config.yaml
n_layer: 11
rope_base: 56400.0
qk_norm: false
attn_scale: 0.177
parallel_block: false
init_std_down: 0.0
beta2: 0.95
decay_shape: "linear"
final_lr_fraction: 0.0
train_tokens: 146800000
Each number is 200 + 30 x the weight over its row's rms, rounded and kept within 0 to 999. Layers, rows and columns count from 0. The size before them is the row's rms in percent of the matrix's.

# layer 8 attention output, 192x192, rms 0.0766, rows 0-99, columns 64-95
099,196,230,163,181,225,206,198,174,223,209,176,192,244,188,107,200,230,214,245,193,239,192,152,214,170,182,227,191,244,224,142,191
097,193,171,200,199,228,190,192,209,214,214,199,184,221,167,179,194,222,199,176,164,235,230,194,214,255,203,222,177,180,189,228,184
080,163,201,166,157,197,237,229,177,143,181,169,192,231,183,156,178,205,240,212,217,225,184,151,192,167,171,233,239,155,211,227,174
093,206,234,199,196,168,148,226,208,226,188,190,189,165,199,207,184,183,148,186,205,185,198,245,164,175,226,197,222,229,183,222,203
103,145,225,149,226,178,202,196,207,222,172,166,193,214,193,197,205,183,181,172,218,216,211,229,177,264,134,213,208,223,198,195,202
101,141,180,172,172,162,197,210,206,258,208,281,246,161,165,206,211,222,193,228,132,207,228,148,209,240,181,162,194,218,170,201,183
121,216,213,237,229,189,204,202,259,196,220,240,193,235,205,207,153,193,209,191,216,199,169,203,171,183,165,176,185,216,201,215,210
112,215,199,188,215,198,204,178,207,204,173,176,169,150,225,237,193,152,213,158,233,191,215,221,171,180,198,192,219,140,182,193,217
090,186,186,162,175,224,224,229,186,200,210,167,189,143,197,201,208,186,159,204,258,178,221,205,183,191,210,181,248,196,178,170,176
094,176,168,244,217,203,213,137,205,227,186,170,190,210,216,200,225,215,236,204,223,184,186,203,151,199,189,228,191,227,252,201,242
106,229,216,210,157,187,216,192,198,181,153,179,191,168,217,258,242,141,179,162,247,193,263,198,161,215,155,224,200,168,230,159,191
093,211,176,173,194,198,151,211,182,156,165,180,232,182,184,191,214,224,184,207,201,181,182,197,218,193,195,226,176,219,185,177,213
091,174,195,200,227,175,219,211,130,220,221,206,210,206,177,151,228,213,218,206,195,158,135,223,277,192,219,208,211,200,184,237,223
099,239,198,239,213,203,187,199,266,239,192,194,164,154,222,226,195,177,165,213,182,176,233,240,204,183,225,172,207,196,196,159,209
081,201,245,207,197,178,223,250,215,215,207,261,234,211,168,201,225,264,161,200,183,191,161,214,172,186,167,175,211,187,227,188,170
093,192,173,183,215,182,213,220,153,190,160,177,235,140,200,181,221,189,150,183,197,195,199,226,169,200,233,181,213,227,175,247,192
083,224,190,171,178,180,191,210,182,180,188,205,206,209,195,194,199,235,160,159,163,222,159,171,202,247,246,185,203,176,202,213,194
093,180,168,233,202,224,194,185,263,137,262,244,216,212,185,218,164,186,260,232,177,217,167,191,229,222,189,209,206,203,216,204,245
100,227,177,211,173,236,248,217,155,159,216,146,215,186,201,167,183,166,198,200,257,162,189,157,214,195,260,187,222,167,224,217,150
097,168,222,197,256,194,189,210,211,205,228,163,198,194,188,189,165,195,207,165,251,194,219,225,215,134,191,175,233,216,237,240,169
090,178,213,188,202,167,150,200,270,168,169,226,185,202,196,270,187,200,188,149,192,229,219,187,239,265,220,199,212,235,203,229,253
091,207,215,216,191,227,231,168,174,184,205,252,139,242,189,212,197,197,211,167,170,205,188,196,154,178,182,231,169,167,177,262,205
109,181,186,234,200,239,186,179,226,199,231,213,179,186,190,161,229,214,189,174,206,179,162,203,250,239,240,161,217,207,225,169,183
108,224,201,192,227,208,226,208,236,196,201,193,207,246,213,174,222,221,232,236,203,225,202,177,248,222,195,227,228,224,239,150,206
089,213,226,169,219,177,181,187,231,159,189,202,234,180,195,204,172,163,234,247,208,220,238,241,207,251,201,211,182,211,249,189,232
114,203,183,198,177,197,237,234,212,203,208,157,190,180,182,231,222,185,129,202,185,192,220,217,176,224,161,168,227,174,194,168,157
096,161,183,200,230,222,149,191,192,237,229,243,193,216,205,215,172,179,206,195,216,182,209,216,190,146,208,210,184,210,200,187,235
097,210,229,161,167,174,194,209,155,226,170,182,201,161,198,196,205,161,141,188,223,193,210,236,212,205,208,197,214,171,154,188,162
098,225,160,210,204,199,210,171,191,194,177,171,187,206,196,217,215,159,174,201,195,185,215,244,239,217,189,216,222,221,203,156,224
089,222,217,224,246,244,213,211,174,196,203,179,226,243,220,145,210,190,184,192,236,174,189,226,257,160,172,208,189,238,215,223,184
100,198,167,199,218,219,203,213,188,162,210,175,195,209,190,214,291,156,150,201,211,198,158,242,230,168,207,228,204,185,197,184,182
119,225,200,186,211,168,207,221,226,189,167,199,207,209,195,214,179,188,208,208,235,213,172,188,220,195,186,179,215,169,185,209,196
096,204,220,191,191,212,179,187,179,214,163,180,175,210,215,171,200,195,221,171,202,188,220,213,215,201,202,260,202,174,248,217,196
101,164,229,189,215,226,212,203,213,190,155,247,229,205,177,151,180,248,241,251,161,217,215,211,166,172,171,195,186,191,191,193,200
105,209,232,162,241,177,179,170,170,202,189,166,188,184,199,171,219,163,219,164,225,218,175,177,249,209,189,215,182,220,219,199,202
090,231,264,194,177,164,201,230,175,158,128,213,236,243,181,181,212,254,149,210,184,183,191,200,201,224,193,183,189,211,193,211,168
096,218,201,200,208,195,226,187,171,174,231,206,197,257,188,163,153,160,246,193,179,222,191,189,266,230,210,219,181,208,194,204,198
090,212,168,204,178,179,237,216,212,194,208,210,198,238,211,202,190,218,184,186,213,239,185,152,241,188,196,212,238,177,187,182,186
093,262,238,143,195,170,171,234,205,197,192,168,223,164,147,202,207,204,195,227,246,168,271,194,181,186,219,189,249,176,145,187,163
106,185,201,229,183,189,206,195,208,200,213,217,185,173,240,248,144,206,188,155,205,175,203,206,135,190,178,193,175,214,202,222,224
126,237,155,195,201,168,213,207,217,198,215,190,176,205,194,196,185,183,190,215,181,246,197,156,185,162,195,166,211,233,242,182,171
108,229,140,224,195,218,237,170,195,162,190,170,179,214,233,201,160,186,213,181,195,181,194,223,212,228,220,203,185,162,212,168,214
134,266,237,195,248,172,255,218,174,217,199,189,231,244,170,197,178,222,196,245,198,174,182,205,224,180,193,196,206,238,221,205,196
085,187,165,213,207,191,134,193,215,185,197,212,206,209,211,235,171,161,212,221,235,207,209,234,180,209,205,207,197,214,194,205,235
098,182,186,205,229,230,178,197,243,250,229,199,151,232,188,204,172,184,169,166,189,224,191,237,187,198,234,193,188,209,180,212,188
096,197,207,190,171,183,167,228,205,203,189,178,203,152,190,206,211,209,173,210,212,225,200,185,219,200,183,170,198,225,233,188,175
088,178,195,205,219,216,190,179,157,218,188,164,178,170,227,226,227,184,208,170,206,208,180,255,183,185,216,210,207,202,169,220,208
089,206,233,198,207,191,240,247,234,189,222,180,218,218,172,171,201,179,196,235,217,211,208,217,194,169,228,166,215,214,213,167,171
093,181,158,182,151,182,219,208,206,181,184,196,205,167,214,235,172,219,172,205,172,210,200,219,196,240,146,182,184,176,224,183,206
096,143,174,183,190,201,232,201,184,196,182,234,224,242,167,139,205,233,198,233,168,206,185,174,240,171,192,192,222,165,179,189,158
093,203,180,161,200,166,172,237,147,259,233,230,232,206,185,203,203,209,199,190,197,190,168,161,218,180,211,173,216,197,213,218,195
107,213,225,179,144,211,168,209,198,154,226,220,183,183,214,208,200,249,228,183,206,165,209,172,184,223,166,178,188,172,171,235,212
079,217,196,130,210,184,214,224,234,205,212,185,199,192,171,206,203,183,215,207,199,228,209,192,219,245,225,199,240,199,154,179,195
095,213,199,226,204,188,223,229,201,184,209,172,222,227,182,200,209,191,175,186,202,189,167,210,163,180,222,185,220,186,168,201,169
097,201,203,194,209,202,215,229,147,251,178,232,210,220,213,150,253,208,212,234,198,182,199,179,186,161,165,183,178,237,185,197,198
081,143,201,160,204,165,226,192,186,171,221,228,207,221,180,174,168,237,233,204,168,223,154,183,198,236,155,187,200,197,168,186,184
094,173,180,203,185,229,166,173,200,188,145,223,194,222,176,201,171,245,254,221,217,226,203,195,132,183,196,199,204,189,172,193,233
095,185,212,214,163,208,175,214,236,119,171,231,213,201,217,213,199,194,189,170,181,208,206,196,216,258,171,210,187,188,209,234,202
103,216,252,182,207,195,209,208,173,213,201,203,208,235,208,171,217,215,202,218,183,195,171,171,195,212,211,230,170,209,181,195,219
113,202,190,189,221,173,183,210,250,173,245,218,232,206,180,169,140,174,205,229,185,202,200,188,227,200,194,162,187,171,198,214,197
081,221,173,213,207,172,183,198,212,237,247,215,184,225,216,201,175,180,198,229,166,209,169,227,221,161,242,169,187,241,183,174,225
090,216,279,200,193,202,230,211,164,182,185,153,166,240,178,192,241,207,216,170,222,162,202,168,214,234,188,225,222,166,243,184,193
088,194,188,192,175,216,203,198,202,175,191,181,170,212,238,165,138,216,199,219,195,225,198,203,220,267,180,237,178,232,216,196,231
090,175,204,191,212,233,216,223,177,227,191,185,199,156,235,192,212,193,223,171,237,165,228,179,198,178,183,188,192,195,165,194,205
098,224,222,248,150,194,232,195,153,221,205,200,206,227,210,241,182,176,173,186,215,173,209,155,177,230,197,211,198,206,189,222,173
121,191,237,214,170,185,236,238,191,166,217,206,240,211,202,212,193,231,193,209,181,163,147,162,186,189,186,184,198,211,234,152,216
101,234,225,211,232,183,209,194,246,199,192,181,189,225,192,173,170,217,213,223,184,194,184,191,177,215,226,188,133,188,245,245,222
081,170,148,187,172,173,211,212,177,179,173,192,234,233,231,210,196,192,160,198,194,209,200,224,177,230,193,184,221,254,215,189,217
089,204,226,225,175,224,216,172,185,217,206,154,162,171,245,169,222,177,189,106,199,208,194,241,305,205,191,223,196,172,195,173,210
106,191,223,222,228,214,197,177,215,184,212,213,207,241,222,219,180,218,225,194,212,216,203,216,206,185,157,227,184,207,208,210,215
100,235,211,200,193,213,228,213,183,204,193,218,213,233,203,161,214,253,231,256,162,182,194,221,202,232,211,211,188,197,244,205,210
086,203,230,189,226,216,153,195,221,233,176,209,177,191,227,208,193,221,183,177,173,240,198,232,212,182,206,200,189,190,253,157,235
092,237,193,211,189,202,169,199,210,178,181,201,194,204,179,195,229,249,160,200,188,214,163,191,159,165,237,200,202,224,200,268,164
092,227,205,164,201,199,174,231,177,200,164,143,183,197,180,218,155,230,169,230,220,167,196,204,170,209,227,165,186,204,226,222,191
101,229,151,207,194,209,160,152,201,206,235,218,150,197,243,232,197,171,208,163,203,203,203,214,223,224,183,221,169,234,202,229,219
094,234,214,173,204,219,228,192,168,231,210,139,198,154,201,175,191,122,175,180,232,186,222,191,194,178,263,212,217,231,187,179,143
135,214,244,175,198,215,163,199,186,201,150,166,177,240,221,181,230,211,186,208,163,236,201,213,182,222,239,238,182,205,226,198,208
097,236,196,200,221,184,201,156,221,234,200,160,152,190,241,228,190,148,228,177,228,234,211,234,215,210,200,228,196,231,211,228,237
080,214,169,199,188,174,145,155,176,244,257,214,175,201,188,203,222,173,223,215,194,240,214,185,243,218,243,192,223,226,210,216,182
096,210,209,217,215,177,216,164,200,190,201,212,207,168,208,236,178,197,241,188,176,213,216,212,217,248,211,196,187,213,189,249,240
090,202,233,211,254,168,210,202,233,238,220,170,185,199,196,198,194,130,159,194,216,220,193,224,225,194,173,210,200,189,182,202,164
099,191,187,191,177,201,197,208,192,228,196,173,180,192,214,209,207,184,202,153,210,215,220,221,129,171,247,183,237,180,192,181,175
088,195,223,225,232,178,209,222,160,244,192,201,230,203,182,161,266,210,200,167,200,183,191,136,197,219,175,178,235,204,220,213,180
095,177,195,197,245,209,155,210,199,244,206,235,218,186,204,199,276,206,226,228,222,214,184,203,248,179,186,190,220,194,182,220,214
085,177,168,188,168,199,191,172,228,170,152,182,204,212,216,227,149,194,160,208,163,221,167,218,212,226,219,214,182,180,176,182,204
084,154,151,190,228,197,171,182,234,232,216,201,230,165,161,200,208,167,205,182,214,234,222,224,232,199,247,176,244,192,160,188,183
097,250,249,232,198,201,177,160,205,188,194,159,138,232,219,216,214,166,251,135,188,192,183,174,217,235,186,245,181,183,210,209,218
096,184,189,164,176,194,181,214,169,151,212,153,211,209,192,206,216,175,163,195,198,182,201,183,179,194,225,217,219,139,198,186,180
100,212,184,236,219,226,187,205,205,270,239,188,197,212,207,198,170,134,195,218,239,216,211,194,219,174,267,202,198,211,216,233,203
103,227,233,225,210,191,171,222,226,240,197,124,192,163,215,227,226,191,174,155,259,191,242,246,159,191,187,196,220,221,212,231,179
102,207,210,202,162,215,161,220,182,247,198,247,209,182,213,202,218,245,198,184,235,182,204,156,209,191,244,203,222,182,191,229,184
096,141,207,229,208,208,193,178,224,215,202,245,177,228,212,174,207,208,234,207,182,195,221,221,210,236,156,231,185,215,197,208,233
086,208,200,268,215,214,233,158,239,158,165,208,174,210,230,226,223,193,216,249,198,158,242,239,180,210,198,218,203,233,223,186,230
099,220,203,223,219,188,192,188,196,186,235,245,206,213,168,216,162,192,216,230,188,201,162,207,206,211,224,175,160,188,178,256,227
094,216,239,176,230,154,227,230,207,196,170,171,216,242,136,174,208,199,210,202,196,207,177,167,160,213,230,194,215,216,211,197,185
108,172,175,172,234,190,171,214,221,209,199,228,193,205,163,197,191,216,188,216,197,257,180,189,213,158,247,150,217,180,201,190,185
089,195,187,187,190,174,193,220,196,170,189,219,217,202,188,217,198,220,175,201,218,202,215,212,182,193,196,189,238,174,165,198,204
092,196,166,217,208,230,150,197,212,145,206,192,175,187,235,196,209,169,230,213,240,219,195,213,251,148,206,208,168,236,182,196,229
087,207,183,213,183,202,227,172,228,163,180,190,190,157,233,212,171,193,181,189,247,166,212,226,215,204,181,156,172,220,202,197,222
102,172,224,210,174,196,223,201,207,173,218,217,196,191,223,173,181,195,234,218,169,220,180,169,243,230,184,198,225,153,158,180,200